Part of a small language model's weights.
Size: 10 layers, width 256, 2 heads of 128, MLP 704 SwiGLU, vocabulary 1024, 8.3M parameters.
Training: 160M tokens, 4874 steps.
Each number is 128 + 24 x the weight over its row's rms, rounded and kept within 0 to 255. Layers, rows and columns count from 0. The size above them is the row's rms in percent of the matrix's.

# layer 3 attention query, 256x256, rms 0.0614, rows 0-10, columns 128-191
size [105 125  92 123 122  96 104  94 109 113 117]
[[156 106 131 126  92 123 149 135 137 143  92 186 137 141 105 118 144 149 109 115 149 139  81 165 132 123 125 194 106 153 149 114 101  95 116 122 129 109 114 166 144 123  84  80 119 130 113 129 125 148  98 110 130  55 114 120 179 136 149 137 122 109 167 109]
 [137 124 138  70 127 151 120 136 138  84 122 118 149 125 176 128  96 135 136 110 142  85 124 148  90 102 169  86 147 142 114 127 135 163 142 161 139 157 147  93 150 104 127 131 113 151 120 153 110 117 146 126 131 175  92 101 121 140 127 113 121 147  98 162]
 [145  60 109 106 119 165 114 131 131 108 132 160 150  98 150 115  81 118  78 133 123  81  84 141 182 118 111 175  89 151 160  96 116 141 138 126 156 151 136 143 122  97 100 119  77 118 132 136 135 112  89 117 125  94 107 125 140 133 128 145 100 109 160 135]
 [156 106 149 126 114 128 106 132 157 117 117 173 182 126 162 132  93 143 107 147 100 102 111 164 100  99 148 105 167 134 147 127 127 187 105 142 132 143 115 109 144  71 105 135 114 145 144 123 120 130 123  98 122 140  84 105 183 150 104 146 135 123  99 140]
 [ 93 144 149  94 108 117 105 127 138 110 135 143 164 128 188 112 103 149 144 114 123 156 124 133  66 122 152 112 165 156  92 142 152 162 117 126 119 165 127 114 148  94 125 124 131 120 188 137 101 129 126 128 141 194 125  81 126 123 137  91 134 120  90 155]
 [150  87 107  99 130 121 103 134 130 151 128 142 117 116 146  84 115 122  91 146 116 127  73 157 139 146 144 112  98 190 124  97 143 100 122 123 135 146 100 141 115 157 113 116 102 133 133 123 144 156  97 108 153 115 129 149 126 133 105 115 116 122 162 173]
 [100 113 141 168 138 138 106 107 163 111 139 150 129 122 161 143 101 112  86 139  95 113 118 111 144 120 133 104 147 135 129 128  82 158 117  99 132 148 129 105 120  86 131  98  94 130 150 127 150  97 111 123 132 135 141 141 177 132 107 130 144 127 121 188]
 [119 133 158 115 109  83 117 132 110 109 112 109 161 138 171 149 164 150 152 141 150 133 128  73  93  99 105 126 180 127  95 123 153 108 134 133 114 120 111 126 156 152 113 145 161 130 108 128 128 162 128 155 137 153 111 106 131 103 147 119 112 134 128 127]
 [ 87 121 129 111 130 130 156 112  83 102 150  88  93 154 129 141 138 129 122 104 155 140 178 142 111  82 171 167  58 111 109 113 132 172 132 120 149 131 159  66 136 155 137 135 128 137 125 118  98 144 188 137 145 136 139 106 102 114 159 127 116 129 117 121]
 [108 155 151 159 148 102 140 153 121 145 112 134  55 116 117 145 144  95 123 126 132 154 161  92 145  98 115 110 147 154 142 128 113 114 116 126 106  90 112 141 131  95 137 142  91 127 120 104 124  95 125 145 131 119 152 140 122 136 106 121 152 130 127 114]
 [153 103 115 140  98 148 116 115 156  73 132 127 156 117 144 140 101 124 137 110 147 111 118 127 135 134 109 158 116 120 123 155 135 148 149 141 153 188 122 136 103 142 118 125 134 125 157 127 127 129 139 133 114 150 120  73 143 126 133 119 113 101 119 116]]
# layer 3 attention key, 256x256, rms 0.0587, rows 0-9, columns 128-191
size [111 103  94 101 100  94  99  99 109  85]
[[122 126 123 100 127 137 114 120 104  85 141 126 125  95 148 147 105 137 161  84 152  81 115 143 151 128 137 100  93 158 121 127 155 133 144 149 128 148 147 120 121 124 141 124 163 123 130 122 147 112 117 129 149 192 137 137 114 115 164 113 116 135 155  99]
 [ 80 104 160 136 109 130 149 106 135 141 121 108  94 111 116  66 126 158 115 120 134 144 180 124 130 124 163 130 137 120 159  90 124 135 158 131 164 107 157 118 156 149  98 144 150 156 122 143 154 155 126 106 135 145 143 140 138 135 127  91 130 151  88 149]
 [110 142 168 114 135 127 134 117  95  90 131 109 137 105 125 103 103 169 154 102 137 136 122 130 129 123 135  84 112 155  76 116 164 142 106 134 118 146 164  97 131 135 180 138 140 109 148 180 112 149 185 142 167 162 151 120  86 109 154  85 103 123 103 134]
 [146 156 171 124 124 146 161 134 118 129 109 110 135 134 122 147 106 134 176 157 138 119 162 150 106 143 163 154 125 114  99 147 108 112 172 112 119 112  87 124 140 141 117 153 161 161 146 124 134 154 125 150 165 122 139 148 124 123 165 156 191 161 123  77]
 [ 78 112 134 172 153 126 157 124 113 117 129 101  97  93  96 103 145 148 134 146 132 158 156 113 152 130 125 122 118 100 130  73 120  92 130 110 140 112 132 116 135 149 123 104 126 121  66 141 126 111 126 147 155 114 125 134 125 129 114  85 132 148 145 102]
 [139 141 147 122 134 191  98 144 110 137 140 123 137 120 106 108 136 122 180  90 142 122 109 148 126 112 159 119 116 121 101 144 149 146 134 132 120 145 197 113 143 106 129 155 120 146 125 164 134  90 135 143 166 130 173 120  90 117 146  69 110 142 114 167]
 [162 128 135  89 159 120 175 141 146  83 125 126 125  99 131 137 144 147 203 114 207  95 142 168 104 125 157 128 112 144  92 143 154 145 143 120 149 141 117 119 149 128 140 135 159 158 126 123 162 138 121 125 171 134 163 117 100 150 152 128 111 153 142  86]
 [125 111 139 146  91 140 173 122 175 155 126 113 139 139 133 138 152 105  86 127  92 161 106 107 144 150 147 126 130 117 141 125 105 108 114 108 134 108 101 152 117 116 111 135 104 112 162 123  84 149 129 129 140  97  84 132 111  87 112 147 146 130 125 149]
 [100 125 167 150 117 138 106  98 118  96 125 113 125 118 171 116 149 140 109 157 103 190 118  82 154 142  98 109 151 119 146 148 145 140 123 160 138 120 158 136  90 185 155 150 120 151 142 175  86 170 109 112 119 148 167 118 124  87 114  74 115  92  88 181]
 [137 110 118  96 112 122  87 147 165 127 133 149  93 147 142 162 134 114  90 151 113 101 117 152  98 126 145 176 105 142 165 120 127 117 103  79 109 128 123 137 144 105  94  81 135 148 127 112 171 101 133 104  70  98  92 135 178 144 105 163 134 164 168 103]]